python train.py --num_hidden_layers=15 --hidden_size=384 --num_attention_heads=6 --num_key_value_heads=6 --head_dim=64 --intermediate_size=1536 --vocab_size=2048 --hidden_act="gelu" --norm="layernorm" --norm_place="pre" --norm_eps=1e-06 --positions="learned" --qk_norm=false --attn_scale=0.125 --bias="none" --tie_word_embeddings=true --parallel_block=false --init="orth" --init_std_qkv=0.0276 --init_std_o=0.00503 --init_std_up=0.0276 --init_std_down=0.00252 --init_mimetic=0.5 --optimizer="muon_variant" --learning_rate=0.00171 --lr_mult_qkv=0.4 --lr_mult_o=1.26 --lr_mult_down=1.5 --beta1=0.93 --lr_head=0.0066 --max_grad_norm=1.0 --warmup_steps=200 --schedule="wsd" --decay_fraction=1.0 --decay_shape="linear" --final_lr_fraction=0.0 --batch_tokens=65536 --max_seq_len=1024 --doc_mask=false --z_loss=1e-05 --train_tokens=467400000 --max_steps=7132 --dataset="wikipedia_en"
Each number is 500 + 50 x the weight over its row's rms, rounded and kept within 0 to 999. Layers, rows and columns count from 0. Numbers have three digits each. The size before them is the row's rms in percent of the matrix's.

# up: layer 9 MLP up, 1536x384, rms 0.0521, rows 1115-1183, columns 192-287
# down: layer 9 MLP down (transposed), 1536x384, rms 0.0798, rows 1115-1183, columns 192-287
up1115 104:437491518543510500437525538450524419543414528528517487538545495514482581475523389513503543560570500551454512484473549502494504502554413427517606428598444503504473362390588564407494466559504467521553463437543582576451525548448469521572539487529579523586515394474453444443498545482493452485
down1115 102:530505413432435570445524520492531441485493438473460498579505474450499491448572506537603494510446554506482527476597510446473422538430448455481580472402547539497555571436468528507511564461596573498566524474581543380445519518513490546536482478537435563526515438471494453476519538414542595518
up1116 098:499576454438377552517413503489464466490515509510494501450449510582542383447495406496456482422417506540387461535352473434510506504499615539541511424525517446551362490428505457467459536381483469477469480444627517428515538432488415449492586485489439512436542528497480420552410522520440537450
down1116 100:546509487557496504481479446552461575486474356577493457513569505567461600592505522569515619525539428437471543484586561509511433504410483419444438494470578563430539555509546531464547438410482553484436497533430518465511551446521509464364533518464405435514497536531507510420556510386397477607
up1117 100:531445447479536462398579454597507575406536548532508509582501487598513443565529456445480462498549535426478462473469571495472522485448548492472450532440532524580408418458599580506424432464395465481424487434468537420531527503461438579477439553471520474542464440476544453574456424426544489618
down1117 100:542495491518401538604454584545554492476512467544421540498577524557578474500481433480400510515560455585438449473514531422476516558477542481505445520451480528479516487429465565487475446490473492440462453516497477428537485500450489508360440587439529522530500415567534518530465559434496418464
up1118 098:461489532472423468535563448517427527521488446513488480512547404480512366575465463557511486573559540494564536424531465489558466471607442542514576468499517436507533503452393539487443431467436512389473502520491502532538480521470470444590564540422457451503515559440429521586584510474541482528
down1118 090:483559450487565502613476464495541530497461543422462501490434570532468669449449524472368522462545443474572514616523482494460558438428496559502621507522460604452546522626523420505541497548514462475637480538482568602480510498491524455569469465513558528496467428524446532517437497481567490502
up1119 103:537470482510549504507541504550495497476422456434521522554396443566489548469490469460530448508524528483518536483559581469524450510428596494491607461416542501450512502542519488500454484565469529510498497461509442484508567492392538420464541499434506511461507544597494498456563449522504507540
down1119 100:498444425665519444549461449518553537491566533542437596526472424451572498458541441465477461409530421413468544506434518441482494576520551505504552480458429461500546486502486524449540400434511474533501540561517463450511475493536536515390526426544453604579449555475474494441503477533501465517
up1120 104:491483399458499402418548460530547417495423502457546456455497561543428557468439519616415524563495475522484559608496579558501500414530491480496436453529516505516516488477540486412513451514563470473530469411470502492504518518502480479546498515407473432507466542516555464380435449496573528514
down1120 103:626454512500517514506582418579533497468472561386526496424522545555496392512473528490534490459483584440565394538476503508504457391426584506508485477489483568520578448573466543530589617477483581462469485502470527528506520539540508501429453463475518476452489469481531551400564509472490583522
up1121 102:502484454595451495592451517472523578512503504527440591507513405564489438492523430478450472471456458459572496429524494482476500434543483457378473464473532616539498538557461438485412498562484439480474414443493380498537502533508532449464541509568435532533572447468544465596507506454551507463
down1121 105:401447530472526457523479495434494465550471464524406541499592491500554482501445543497453531473454483520517496508526575485528486506552456547519518568461491468454436465434530526505436491497560458555537522519475558495499516520493388496394516498479441434500595508570549491583538474490392506418
up1122 097:534505487537499511480436388477475592453505611504527463444419510465500450522481566522577433461510462500457435582628536556440536512356516527454523527423526583484592549495566407564555494483509468548486424510480502471509474450491417458472529599478458435590480514449446489495522570532523534443
down1122 102:529382513507624519513537582463481488507545458487585468499467536548413466566545562487448507512468576433478486488478532582522566559445505467472465409524467506499388551492470495565520539413606459461504389465501541516399512497452461515488499488463552510474534569461501473495558468407512465534
up1123 105:456575427477511478416511479482464408505419503526441526419388504511453445576601523446546501515397537536448534560489611517477474498477479539535550577401470515436509534475538521463467507564532511518492501451441495538580513548560430553594600536518545487641440463495469560469514566524555516554
down1123 100:522488491469529382499530571433473576454401414430510502537560528518496583522521450483506526526481625453514482401561498609543548387487450547455460571553459441516531494641471500513525518545472557473580506466415449527488492594489500519426477527492554478433554453464395513432497511359497534427
up1124 107:525573441533452441513555521506424471568546541490500478449465551444519487438497564494481487522507407463427563548446484519513402516518461542379424450547553459449587477524446431509627463438478551540447505491441516465562401493500494552570471457569530486496498436515490492512471499453546521387
down1124 108:493538437517476523550483402462457474460555451436524529546608542519484419523531499507597523441470451515444516404511429471515474511463516468495432526429450572540434454537551527610535407490490527448494441489515495511561503482468536477507570464433531457502455513429481497559478414493469417436
up1125 099:438509464598574424558398491488554587525485499546479433499551535501483518372421466511541523487531481579513511503558482491515455449585502483401489523471510520465415477491486588456611524466417405468571423497538374495457492471399583504496479492486477510522470509436449501517619513458511480539
down1125 102:534528447479535564549511499559541451513471451492484469484491456460475524568497543414421544539535474510465481434484462491513506447569431541541577455523502587349402553524472431545546430414438526581537516484481430493485475513526476450476544508500493496441515522600465535605424453466455475579
up1126 103:423613415477578472492417472477550431519487498554527503469518540545556483551499419501441549475423489364487562548447499465486498515407487438520557559519516513516451546487468465571495486390476540559518449522514514532572514426579522467561459553551468431552423467508484494502437435455552512532
down1126 099:461468473401502587508492508442500494547580507496572389477517538425444468482567483539392509532519504371545423434453456393528511538487576455501466494366485496459455487485468529534577468631504439550482431491434472526437497475444578434492445490416524521526514403548508445469503443460497429411
up1127 096:506402535481511532443512436510554452560512549482460451499474497566479522438504431485432571519423487391475440450489419525518537536500529499508532480579467453513458517450534534439457472442596531555542466512532578518475480629529447462490502439518511588493568456446498505496395506574530587474
down1127 100:465495414518524475548476529541494592468445564542594455505500461464557463568522539483515508466500580451464506571514485480504481555447493507428510480508452490480505534510528470608561542523494450461369539444496462483507572474556532529443394476452505506517500540500501466507540461513475555399
up1128 105:536464461542473438587523540474474483544566510474522494470385538479487481470454457501542523389533494546477508464470518417494529482475455550511450406493537537455587510528414446573503471584513435529506462517502438465439546546436440528463514440499424515496539424545463507457541573434497371514
down1128 112:560477479377426534537494437529523433477483530496445590465507518534531504463611530539454495476514523498484464467483489402479513476555435451541531506512479557515558525497445461441554592476545610537443462461556532521428375535456500500526461493409482474484507507479469471400498442536402489505
up1129 103:606474535495500491474484551527521487453470437506481473442460520530539462572543470466581477440484448503612514448491443554417435509514429506496552466516504635534442490491526492468510546475493492477554488597462495470547557570536444581567503488541514516496593487470489519513505434484597608578
down1129 106:498388555438534590575493471465444559397558585465580511547553492474550575471567509555514446505509457520498515483572469436515555525545523424588550536549428662429483511470468479536462435494544590438438520550514545457510533590460553533570460503457540481482526532474506389529518440499497513466
up1130 102:460543515481482452550531576530525468415553562443532459443491497511489507572478573538498587470512421528472490498459452532472516492543580477490507507469482484435520588546549467462455448509558514510491482562511468526468533496503440475539498416440506494450502501464497448579473500441431456363
down1130 104:600469465491471529528514571502485472546489494534578463456520491515491577531429413433511486526504520390589558489543525482549480457449567555508523534648521479448575546571457435485572474531504566459520564488433474518414443496566581450525574534431567470492488417469519466508568365482527615536
up1131 092:448418479529498455461513587509461476555452511467435528463432456503470568498533514504528508489485510543467502508519390551625488481519589480510467498397596458577531506447434378468448604527573513425580530473479428442526463584519568505522486482544441568522631540560483478515502555466488515519
down1131 095:549508452463559551480596444439523459485551357490486461529587529521525497445435497527496517533436504465525519382535527476524527451493476506561528507518447509518532496412563467539589465513450580490517517471505459471484452437409386559548419424485484439520444540520501524497447429454530381435
up1132 094:480564492469434544474505451494536477522509492542512530427504533476488511534557563510439536519525504491428499531585511486538527570521534389552462584459415487466526540500476453501493433545528473494435590446426463505487387497555432457431514524469513544513542530526501479448521431462532607458
down1132 093:556455461527498447481524534479445524530478559567593506523476412565546477538590518538531421511527447518519530538480539524480428549487436560499483493484490482611503430442528522535477493428531541542473468544533577445449488475509646582600532499634520471471483518596513413633498561489428532583
up1133 101:434389451616570472548460425530418439542593495486481548516501516635467570539488581460496507498465530485457527528565514508498594448531533539506519491512478530450582488516442493426561456421514490460465463580523421486411607549489482545585536483532478389554507511565501525566559549542487469519
down1133 106:383449497484519485469508628460591468555455445487456529443500442620396385487502509551478580461524506502500506432451511553471497559428514548438520493410493650401534526467536523482541517447452460590507469521469537512523515468577578466512497411481604559388536513625485457567512577437486535481
up1134 109:415517539461474516490453493437524447470613405423564355531507503512427435461539488571529510608487469497482536512515585553478431486404505465517555580494502519535436454468612578501534449532473505474481572489506464536475433503502555512518490449481447638502484562528595560505432498442386450450
down1134 106:558479437445459470561498506567519481363509531480487528603611472489490546612529423514426508510441550517493460506482487448541486572610390469516465445545441452554447484542525508535593549504517498535472550444510470475410399522500506532578468446435509445538544602435494501546453525483521447551
up1135 097:492589461491446510576461410536450453557467462499562490555381533446439551493492565557493448576537502501559434552555480471397517461444421518430478477492552493498561457529465481484506613630421506494475573508569486482553524521480444463541490486536512552528528444450554511505461528476498507363
down1135 091:480405552504467548459592600532477521389467495550514479437552511506496491544588468336482543525479495463488610538489622592523497599507609510502535539452556408517419508512501457467453467513459515524486518488517525492519437570449496473478542529527493524485440510539421503472572535502489518586
up1136 099:524401625511503479404510471534475464471640448465499431568531470564523469431510389468516474484501533606489525536569569461486433470505460515529441565448591489544419529522435620474511441553491487452484519494439544438452577591472482430527513509571391498494547423606600603476498542524545559546
down1136 097:435462482511492504477436409517473579452543564524469418456546457486484477459389521486549482557525518462476432528456414518409569473501550546519543521523493480518549514519395451506494376419539505501594464470581502501433457494423461507511443422466536485494486408494471498545507548511522495514
up1137 105:515501555540489536558420444535458510516423426488493460424458515469505530463486478508570548503451339491615483549502492557489472441487514446472595448579421506548553461449460476449567463489466507549595511579554400526499452583483494538492507486515510510511607448505514531422496530578501487504
down1137 102:470455433488491512427462513555489399441547566532502571466441456537529549557545570459505524532519481487374475533500534524583539550472513550532511444480468441461410633568468545512425494491501598591502429570561465400460513480531487532467480486466470453515397400501540439484526535502495558492
up1138 099:554478593557383432566520561467514429541611482463505483537445530531489505474535595496618484476441538451484432509531494499436457533477483599551560493556522509421476597425596510484491433519524527362435546462413574494460538469487456518561476503416435449651565426543481504443460477506535429574
down1138 099:492532529459465476571511412432456573583599483519487437503601442502530499509526398475401499525561489473371505518457497538450478427555552517508647462474480414482487531479540590518438484536463414471571444548420483527541484586506388437511490434557548429556402499537517491481449467475520474457
up1139 102:511460579503443516604597496486509444446602437591500471462365438494491404459531457515493468495429509510480496518626553439498474442540570521477486559488553455483495459440541439418624575487487494491418523467456671492529535471368559517512404548511536607457492498458467527484425557391481428514
down1139 100:493539463565528502546542542448589518413425537506560445500496503521571488480489603548554518526430515579498559493484527540472510570565489517463523613424438488439483614550518439594409452457476442400448489619419497554489433458549653573441494514490572395533523547566422513491442512455497543516
up1140 098:494521547394473502529446466442621508521498524567484526518531362442474546518465486456507479521542442537468549490442585585475561511604568557615477452556537522467547462486486506570508495540561466555642407491553528529527431493444574597446413599532567487542415437501523523541547481402574506563
down1140 095:458490442488490501500622521508545473533657429470570497552466386481503416511543555503448403500510537477625494486430460444478495559380520461496526538494508591548495503428558610439571475520457552505515464513422451439560538457625468566479479482564397523403518604440468405455497541574518477529
up1141 101:559477516453512474496493387507500508593527477463538521542459450440372518453375464485488425649496567592489423568526536517483574545519498558495448527494460536417481536515489467556509421479492419489497469584495526623602488462494428509575579553514480526501449490463557526498455517320451503424
down1141 096:426476467609499485505474512523408460546574528600463487536533471478396445549525493471543474449545489369494635489516397477508473541573449523534493517553496554484464467500494576533550517467536542495458499484502406548503422499604492492502576454442475508543538484500500490517465452447459528553
up1142 098:471552531514536484553474524473454542521500524566502468497482493538506540528431461465595553412453397469441523498504554472470505419529543500424521478520510458529478584508452515515498581469554485545446530598515519533492536538530447550511471584467548491507527469519481442490616616512523598509
down1142 097:453532376537529501459533488470427427490505602562560546587550450534554410490563427468539505458536498420518582473560502489466501451492508575498548561501459482605519547456554436542503471410556531446492515501561543459480426420485433442533503440647456436565388527560438565476503491465482424495
up1143 096:450492506495506460497429552466564547481498561508495481510467487538521478520466466553540556456435456437456523522505466480510517491467523528519476492445408452542518466482451503476491540437582492407564461484514515541514524574440514510577479475481401543463548466432569434439410465498500502495
down1143 098:487491482488466503482557417573523495503470527538462536557451498531512505557521480528477521549454525568567486471510530539474422448560518498436451478450518585548560424384515552516571559410480520454537474583575488421540501505527516456478560550575564529489570499508530473437543475620564499549
up1144 090:498597538529539463519429475475675491530430566530377524529535519452473514591564526497489524470538416476483533570488433416474510536545384575529474434558508506487496561631432587496495519495392439366439521508462495414483509477464552481533476452460437532542449460563507455638417452419415548484
down1144 094:482465496510555545465561536502464410520452499380535491437443568523473463495452479548459475576439482473435457580506564559487508479496450514404562459541528442513475378478606437529566428559548534488497507469532566512481586552500497447491520490525547447544475532434536543370543564499470455490
up1145 101:459502543485422503395467474547501445437501487465464545523510447515509612467323503437537542553497434494521501470480586522508453536390513540450432588469499409499588451563508435493492542469498588536497429558537414505375499510453566485511505541448500544397415426437524523523476441466455536485
down1145 104:585479504497467491510469527466470511505484450550499484452415525485536500438487474528535525586530546587348512594452562474404463552457549577455409559476594544525435467462529518542473467457494529499544423465563506441477410500501493503525485431525523534566600514470550576467489469493482523503
up1146 099:541533527522447454443500434527608477487473517424454458568397561421459409502478473572537509515420463505481499596526489565502427488462504533538567546431506496542491523479522453519483518579540540508616458494458463552475524557500469585475571543405536395540549422454473525564548528497501519403
down1146 106:481643475513527498511549524384448490429530444510528560410496475405526581467532500499373560519566449405541518448576455572496513504446477467376613582498475506433496494506502425512526559539365471533477587513453491595430436541480543495441519510387421470475494609440456433533528452481446539427
up1147 103:534587502462516533483458464500510501480532576556451541523416520495513564536592550491469480532426573498619485540492478451444514457483549495455539497481522495494520484528547442510461515358433380514553489555543547450544519484588483476401595543622552539526476455522539401462478494506514551512
down1147 105:589533511539383579577551496499553528568441472519523529503454421476457492426554483551440463558595585602605555509415515505454469552510535566570479448581547507388519515460571539539488482473480467445434593525508493445529525510460459453490467492485490499469572495535427530479460519488450499596
up1148 101:504439505555567571486458497477447407472553474501496537424476465518434479396568450483477405498447511543482473528535485566588527602521525514492574401539444480480591507496537481463535492462505466522535572461529496521508450421505485551545514421524517460578482528554597469537511485514465386428
down1148 101:475524460458485548496532453455441560560410505558498453517417530510539439440468577556509549542565559560513512424548513467472473421589586533598383476514582541536487488456410544413449488525527600541472434540482479527498490571525430545511433390467487434471579555494536472525423558487526519620
up1149 102:512473448595449472482530466405553509473521441447509476562474542450434438483536519465504529472543571513537449490441517484463537437484530474544534498490503474566470556394512484472456522487444551556459517484523537414523567448536622398581469466507402536530503479546453439493590443554588523544
down1149 102:532491554472423509523435463489629585529461476512483513421520509495515454484489477500450479508473471549465438479518444489577403625497454538404471448579476556455540551460449460473408436499523548435526527491444441546563541457481445494427500537499550435434458495596468541490549566492516531413
up1150 100:490517531451521521540542538643528464529518524456527442452569504535486581476516507560465517463453492523494475385512521547521522434455522548520477447504534514578391539589476484448496549472442480534425482437478484495452542519523487518503387532483464569483631451527469413413489508475547505474
down1150 101:486515502493546487516497538504493526579593496516434452537474479479504534547434474550445537485586519544563543461419455498462562512498491488402551488428522595478419452402524539429471502403570471581508558502573500537547518530538470480546470460593547562510466501475440554478494548526495360539
up1151 096:526506478479449514494519464506552484562521493504529542538543515548477474461579499517494546498523525489531461533571415478496467585454416534554496470485437470482453529455511545536508492488435558480602455497483569480458571485525577513435422447381501443628602427578463537551506409471560556455
down1151 102:564564492529670472485514601557569494492441476433590578391510481426473457441452546549401517517501518480510480516481519456452599448525539469593455600481558490519496480517511496464473563499504458481463610546571490587509531548521414380467473542489506592474527574507518510513545510388529502607
up1152 100:517452564448441545398566585574446462507493507566487393548471546519539523482475464456458413523521414413653487546510474474552578515542507497408503450498454567527421536557381480414476498508475413413512443545480550522508475508560444460427512476414523559459474504514597422497487478487444477509
down1152 100:542511517542478457539502528446564484544473477464463507468531434494456515423453515597495467507512538434455562474534535565420436563466502407497355492453494491500499581482547462501517539516463561483643482476517514521545497570496575560578495447434479554493484547544497537537521558418506496618
up1153 095:486522554525626530466467416474512583527513522465424587515477591532488446430518382417522443567503425505502513492478549424454446560575566495505457553540581515554494481520606613498511503423501428474521387465423446567548469545487527545515435476495532441524474483572485468500475449489481455481
down1153 097:496469476502529529553458461466402444483503446461562546621498432439490494535433544559546536514564627491522492406492511500484490485539472490472516531547503471545495450469558467579506524565456557446459541566469462468446409437400528472487564437439488590474552496485414448427522554505503520518
up1154 100:538512521534549545458462500442584510486545472476502481479519545532413522567475534585571510539468511402405586569463516587496485479478477537465414494492483454500493440563504550399580579528551444487416486522495445465419444536482559529571390511558452528549454445502554528493540415492456574440
down1154 103:572553408483432572578568552384553514516538588553510493537531578484555507497468443441496546496478506474473378472559515449446519492497403542552455482461514546505519589465531449477449486488496508431461545432540566490610581378457566605593505498528543454509439461534522565522432545458538559472
up1155 103:478532569472490424416476484448454465407401525486520514443581576470382478552436430421578529578458548533594527477518480440440478541492541406451450538459544508464548485418480505468484428426461498542506580480544488531487542367355480501413512543497477517491581502461475489476565487465427449479
down1155 101:492507485522525520576526497422506458537516524513605596438473572569455549400513509480491491444567564463461514416610561417481519431444404532400490539501519504515504555496414511491473602528571444463412505620535496544458478562540481529505539556515456502481505423499561530552589512461489556520
up1156 096:511446485530437439435584544423435411565619522470485496442522457477446455533509507532484536529447470556425448490573512483463553521465518518498478424456505497486503486421516514523490466473511460612472527513479423457458480518600506437514445539637481401421482459490536448617492556447530496493
down1156 103:528533422417552553486500480495545493557383432498517482628532406521539460530501515573481520461457472487522536500522522539493407414526434426400530533491551482443502550439559540445510507549458458504516545625455431328518462406551427487504417432545509525462551504502547561547486514481488500561
up1157 098:474552498409455457406494502481488498459413512505491484443549575527546469470514612453399415517582574468470516528429494497557509573488447551528462490542572423467622562467552565467443484401478487552542407530474549551523556533554612416459432541541553530493548433442523561493526457542515474599
down1157 100:471546527548447381525503434565435442479567577446507554435487463482536534395493382529481615441536462400413535490538512447541509539446484457544528510422381493578529420522481458502527474510381471408468501472556582515435557465457508542430517499466442566487451516485530431446482536487439497515
up1158 099:413438496561490485495535478489555484363431597570536543574324483460482423535499525454530502460548477487478509514470516413590548438483599474548574513436551508442486457500545453452533578411552426539597451408515552496490527482408515533497552609453495548494519468541565474511520436592563566475
down1158 097:494538501536516410552543433511541489524476503473548546462562586434405514348550510548430436570479537479607538508523509492524518548501444503597411437436490493476446667548507411485442518451422494491465606464486516508593488442483448482592514463522523443520460452559528542531539498526508521507
up1159 102:401521502474456523509504510497473580511479453497529540390450477497504497483496612496556399469586563469543449516589521526544526421470534616496555443521449513495412502491521530465494474543487472434525556490529453455559456500475584551496446536505540499535580503539470533539487396497488522453
down1159 104:485505539449483464487527520457429489413508470527464521433487433432485581488480480504481520561437436509431491518469520503436463456534484540532534553588463553508543456437404423497474502631527523543558573471446496447538473443453540420455571471463445546511524454524438549482571521523484517526
up1160 094:526539603504423536503508509398548486430527455507477536492455485508394553441559515519534515559417428509533448477460487497461460515471529482477472535492443460518425480568579401476547457512558424467565535427498553583494459545568481421509616514449384537502482530608517495545573493547533487521
down1160 092:425585438579455511514524484475467413585443550547545508538570517512511501501394565497533441521530551504444471462466570546454490529536543498549455504461484511547521532565532525419452488505533500554526519617458600436414502582541532452472546458477543528584548434403458460465575555492488510467
up1161 107:468420521450485489455620466510478512370512518408497591463504537426429415461462526516488491527552477478555568516547516592632461476576578461572497638413616482499490556522489516489510495500520453464426467476426459572480529520528518611514522407498481516447454560376552528511467461531663492490
down1161 109:557517489466504514559533582462484520607555471509583436529514536451584480555471431435523527481490494559512444579462454525556621517464505494519467526489499505524456499536414538546449496383522533467486465412647562541540642460517518522432526463439389475509521474531529584518397483558479510508
up1162 098:489433497510443494617475444551499449549510485472481546487494586475453523539465519463528600440508533451545486473563506532469475437469572543463494455502578481500512482533497497543551445495500490500475432506448587545524601485461475428499450531457475545526518563468500505466512553532448448484
down1162 091:467505483534519494503453540458482490559523432531562468481508461467535468478578513514432477481493505495399519395515663544488435493495509485500532495592483492407549376467515541487498510556403554550659452446502541537489457542477527549522476517544462482608504365585540435531485443408470438506
up1163 101:556469468654451495377481542528504542419475525513538490570551495502398429427407537593554433500553471558530489507600479512450504516474533546512562501558524492493443441515535453461426510493477503568513540402463489522456513473485465611470590451521514614538491548458426499442516428458441517440
down1163 106:487473399382562488572490521438536507417439562483438523476443561423530466555592496551359498518536423501493507465401445553542447519484480480542466583504476475479449484545461572503478546508482546480475445419433449524460545498543509509536493510419486474543451380436496463586543554438515511443
up1164 100:425545491564529451402453512489557520539555562589482504513477484576527456440402435517493507494431453547478489475545523561427439493455521474429559450504512464525533413476496514563527546460423497524572537391483514484451459570430391488579444486528531519533478544446444553446546546558544575468
down1164 100:386476459416509435608557510488440482559536438391520547534519521478464495537453514563560491489533496501529441526512426571480516549554485427553446526589502488480488442489535511508499489461455561575414501482535443549376485477515475445475535517537597513495515468522376508529501508496538494513
up1165 102:585496509508470488479521567483525593482427572383452445511524488448560489481542371449528563523488449458383583498458440491514503445519469559468482507499591490502473445484528628486507543473619445448526504482469492557542491462526507595493633529583524445489471499502463520484533516527476448497
down1165 097:510424469525428506501544525505461484510527516449512454539559472429664455514473446475547508481534466481580452456443471552564531438573544486561451504542547458457470575524576487465543523539562486512498395492457440468418493419461549469483562516462531406462403445550535484497523470547483507470
up1166 101:458525586524519521487512455547554574462499556431392378504417465570556489506429551589455505457454489458502419545395506496515453545519447456432457440362531477479520487553598409547390441426538510467485626468481587480563536485459474557479379448551521514496488452495425561560437488475423567436
down1166 098:479434543413584440392562524501473569430480510493573464557520562429541452400600573440375495585491511493423474594549473449474513487451444485508492577485549461487541482497486493561475539483512484489620475467425466569536543493595558439439487470532398557544600524502531459399495510519575492530
up1167 104:472560498418598446535502531549457568428542540520516479529524577497593482433431435530511525503603468558542469484439460486447424520426465572520450498506485473543555430514462537572604503490426506487605504522388421483525571500525522571514528451517490390476516538526406456433553487540502524445
down1167 101:512498458492560566439502504505486506525648402523464484519508452456417478598480535452433457503517485509564512463523436508521498491497500534519487539487454487479445504451505436543477469469528450521510442483583503486577526460504503522464440545463523500565490583481584545517449521498468498524
up1168 097:494491533526543521533564446554416406560486505513643490582618512481495539524533452622453485527408572491440507451482464575509434561466589501457493469520437425458537491451476548478505556490546531547457469505473544549565578455461502517445548499508525527564512476597439454487454502460490517555
down1168 095:548590460461596528415445479559481539427419458560500513539545531482506484492462508483490604491509501606478496608510586522548484491442467560437485522404544537455559571475532432470600458543466500473456600404503573496393480514442539423571512530530483521541452525549506406537427485456544459362
up1169 095:523546385568569467502480557566523500365447450513455392520544512405534484478479477557532517413547516482486463585513577455571507545544535520540583531581536434394388419538549545557549533496594440578468482567545495509474515502553534534563468570462523500543452567563485465526548463533522465558
down1169 096:472434532464452513570499512552478499439555554477452513513462541476501510505551526524469528514446552417451565394578509476587548543382391488594513536516483501374519548478444521506537465608454511595540500449574563498521547516516355485554560502511553528508451493537486500545440528492477443510
up1170 102:575452509673477413491563517559467486443486429550485502518513457657533467541459490486451494515442452546425477564472473469489476642496549503484511522521580428534437476507480525536562468582472500585537559491512482418519578457441471576379514543497488460454608497440475579482488498564504580598
down1170 102:605444518516489596516512543572464502549509494547462421528527528436519418459503466483499494487486448415423554533393485607533500513499555426575530478466414531438552417501506499564462586490427520491448467596519450566532479435432599438485476484543577583473443512508501504479496518500527521549
up1171 106:412483463468516431573608483481496482506482519536448487466440382495565477545502552469469425512478439535482473451504535520496556527511501522456575527551607530465472444581576423419443609489576425478496567473496511458449512460474537445559487468514452474485397523500531407423513527395479509463
down1171 105:511504507504538510470528499474583542552508435537483564499522499395450531467564512517553532522521470493470490516435552522502551462494403491531613543452463505466438400459500532533532451446564479567486458422471607541453448502603512534486476471550552498482453452556516561544499485503449467494
up1172 100:427528603577545415502621518456574557457425375531513507528494445559427446533539533511472393448448462437504473554499528446524528417520416507569455480501523445523426471539577626553547486385574480465475504523441553500571538524471543494495487619493412504412518450516459499469536422495590452429
down1172 100:543525532472431591571518542496532432493449528427448494460503584506497564418447528540551566495487541582501626510546502521423537491468435527564497475489491488447589528523473400517508489530480574510523491482541531471528511491509394526488476445502433503402520485514515542511521568498497492542
up1173 095:467483544511533444548531502542567546519449408570579501424347456466509465554493488409476576563490550582433468452516473596534541525448390489495500437577506491442518563499461504603428508481543509546412506515490393430454578470521477530475471525508484531521453424469487523485402549446437474528
down1173 095:477498475569403515489509499521394473532540531499522491593582471524540548539540440438488409482517542463524569501449538462437451548577438463473580464455477557533441442540524512554489467434520490515578449591508473487525512536381432557569504498522432506462449574492443504458486536519407433477
up1174 098:509489476517528481574474474632494469467620507546472419550481503414600504409504503466508486513521454507495582439502492541508481546447481517553516546515487476466488556421528471530493396456569500634510500520461436506600509521505470446450511442467476511535419542465534522500583420482538493461
down1174 104:496441488454488496475519464483536434462464548503536432554594519557398563558499425569408547503405528532536560455526527545522539446497469487425431569583524515486522435579577478497473453428513515588542488469514575506522584645551551475622498603472465475426463512548443471456439521479446536432
up1175 098:548469371552506456538539483464539557480516515538468485497503554458472472582458417542477473544520422543440531443506499463574524431513546509508488504445541389501418455482505468472474485417455526563421477523513442570511542579456544505520547495420407517540454498560460439554582506545502605531
down1175 097:499466651506504543483454552538514493494594515530454561544382473643545543498423483432439465527502510439485520485501522470485497505508481487451533519512545504479559476484504579468462511505509534593545500547567491455492467436531481453470466440535515516415578471525480547493585512386508589460
up1176 102:486502513553460529507474521539623459536575508519519522477508549410353615443477587522499546443389432486563507438441512500465463464495583471512424329401581470532412498492458442560527485467430482439477558561441447444545515381481531457439486498491448438478490480452513497529471583493418467480
down1176 099:428506447482522406492504535448630521608434385559480545501472520549426400542486602527451488457430501576520436550503494507437477540535485519393472415446528562476405536536574416562473523539468572510502473532568485506518486445468466533513483512480605497461471489373500357489493546475553439520
up1177 095:428430553477469436413520506491500477526529569555501438577525572489451485505475396507565510484510485473586460500432508619452460416510504563442522616540538504533400434541571529504456505510478508511585491548519495477535535465498520476492535493536514446504536462455478556450458462626594522586
down1177 092:578486453576518432540471556433501489512533535460524506469572478431467486410498401516397483404512477474496467374510477470457569454503465480519539473514519472521530529562422494452524503418543528530472517478483534504409525472446539554465467525499537516444540548496556569503482562503397531509
up1178 095:516566598531515419533493518492557542587487576490458475495511518510509464501492492517537520430577477487420496520511426492595550480514527563480554544505448424517503561536518509404536493573482538484534461436467522538522479392468524516581508505542441456470473416522448503493515557513548410569
down1178 093:481472503612566544599431536542496505487520465530456483536561529405412535502506513432434419540501405473507495461568525504515536527526496446503451517522429595468552538620556450500573538535590547529465518511568505515443589475562422456564544470567432539463517420485536500606591483594524523514
up1179 103:503479497552560508477469508534480555484475484547508500429489506514455442502565529554477523566477523532426502466535530498536469534527586524517474551492476528481613472490513488427508506454513527444529520449471451452525483550488499409459498536480483449498534506402484450378454501489506571457
down1179 104:499477483483487535492478539478518430574499545447439420467416449466479490532520535561583399481384528439522469514519529415542477518524513532478444471513451482538497457482508581379476462520597512581471467456510510488458571575479435513579489571431555557508530513495491450648646498464481519456
up1180 097:499548503472461527434568479559534447534455557496455583437419535528524529416584515537501487446510557402622530530454378482550504508510515523446430477488456516467451537410417545466523539550517524590510408541459453559450606470470566509504500503549539432561565484439540440412528432472578493595
down1180 101:544529393506485490517566477451450544475511465505455539497492590595484443586448465512533522618532476462562505549506392451529506490563479518462433509438428527425438469442556519563476450560436470432409442588560503442486573437507487443518492505406503471568445552503448577492519506472601506564
up1181 101:531545437619491528550514468554371411396419468532479478498556551498535452593603487450540495475514473571471438426454480505460504534497507481434430486605494469616489479504556497458574510425472465550548426513479489545437474574403400529423567377525499539515412522458496497507463482513435438436
down1181 094:468412438442469528452453502482538515509545477485501497590573545524543457441529519517572539624460511486515666593519520528471478514473501400529499491408559586404407483489447470496438454605470420522450471510523541502568442478478501461522451460548487511491504504517475420545488609444469564529
up1182 104:532501377513507540463429473490540536528488493514388461557580533397460562462524421483528463475490517490467489508515603612471520591441513514537505448561427340617523474564519573548483519575449430537484532447495379522451453478524566561480531508557490503541479396504530546464422552452547525569
down1182 106:562500360579542533526550501539469473537521462415554398572511467543467430515578577487450458466477428547494481450424511548497518525545474601512507412460500505430340514400501518515527476424462523541547466472408499404488521486564466527527459460546433499436428490533535462500532445586519479426
up1183 105:635505476484584547525490413472525530499554355524482457496500523454519444561440490601523488497526530480460409532604551491461484457545548544398532531487491431486481537424461528469466566485528440527493433526486502530530518611379541433516578510412496520517537529460481436493425557390576563548
down1183 109:537483465500501494516549533481467483477444517446461474465566525490550510517409581511545495595531466506561477499469525510517568496525564492493539541451427540389452511568544554452470517469390532611427554573456380499463464541420495463461462410485536424464514587441569466454480435442424493447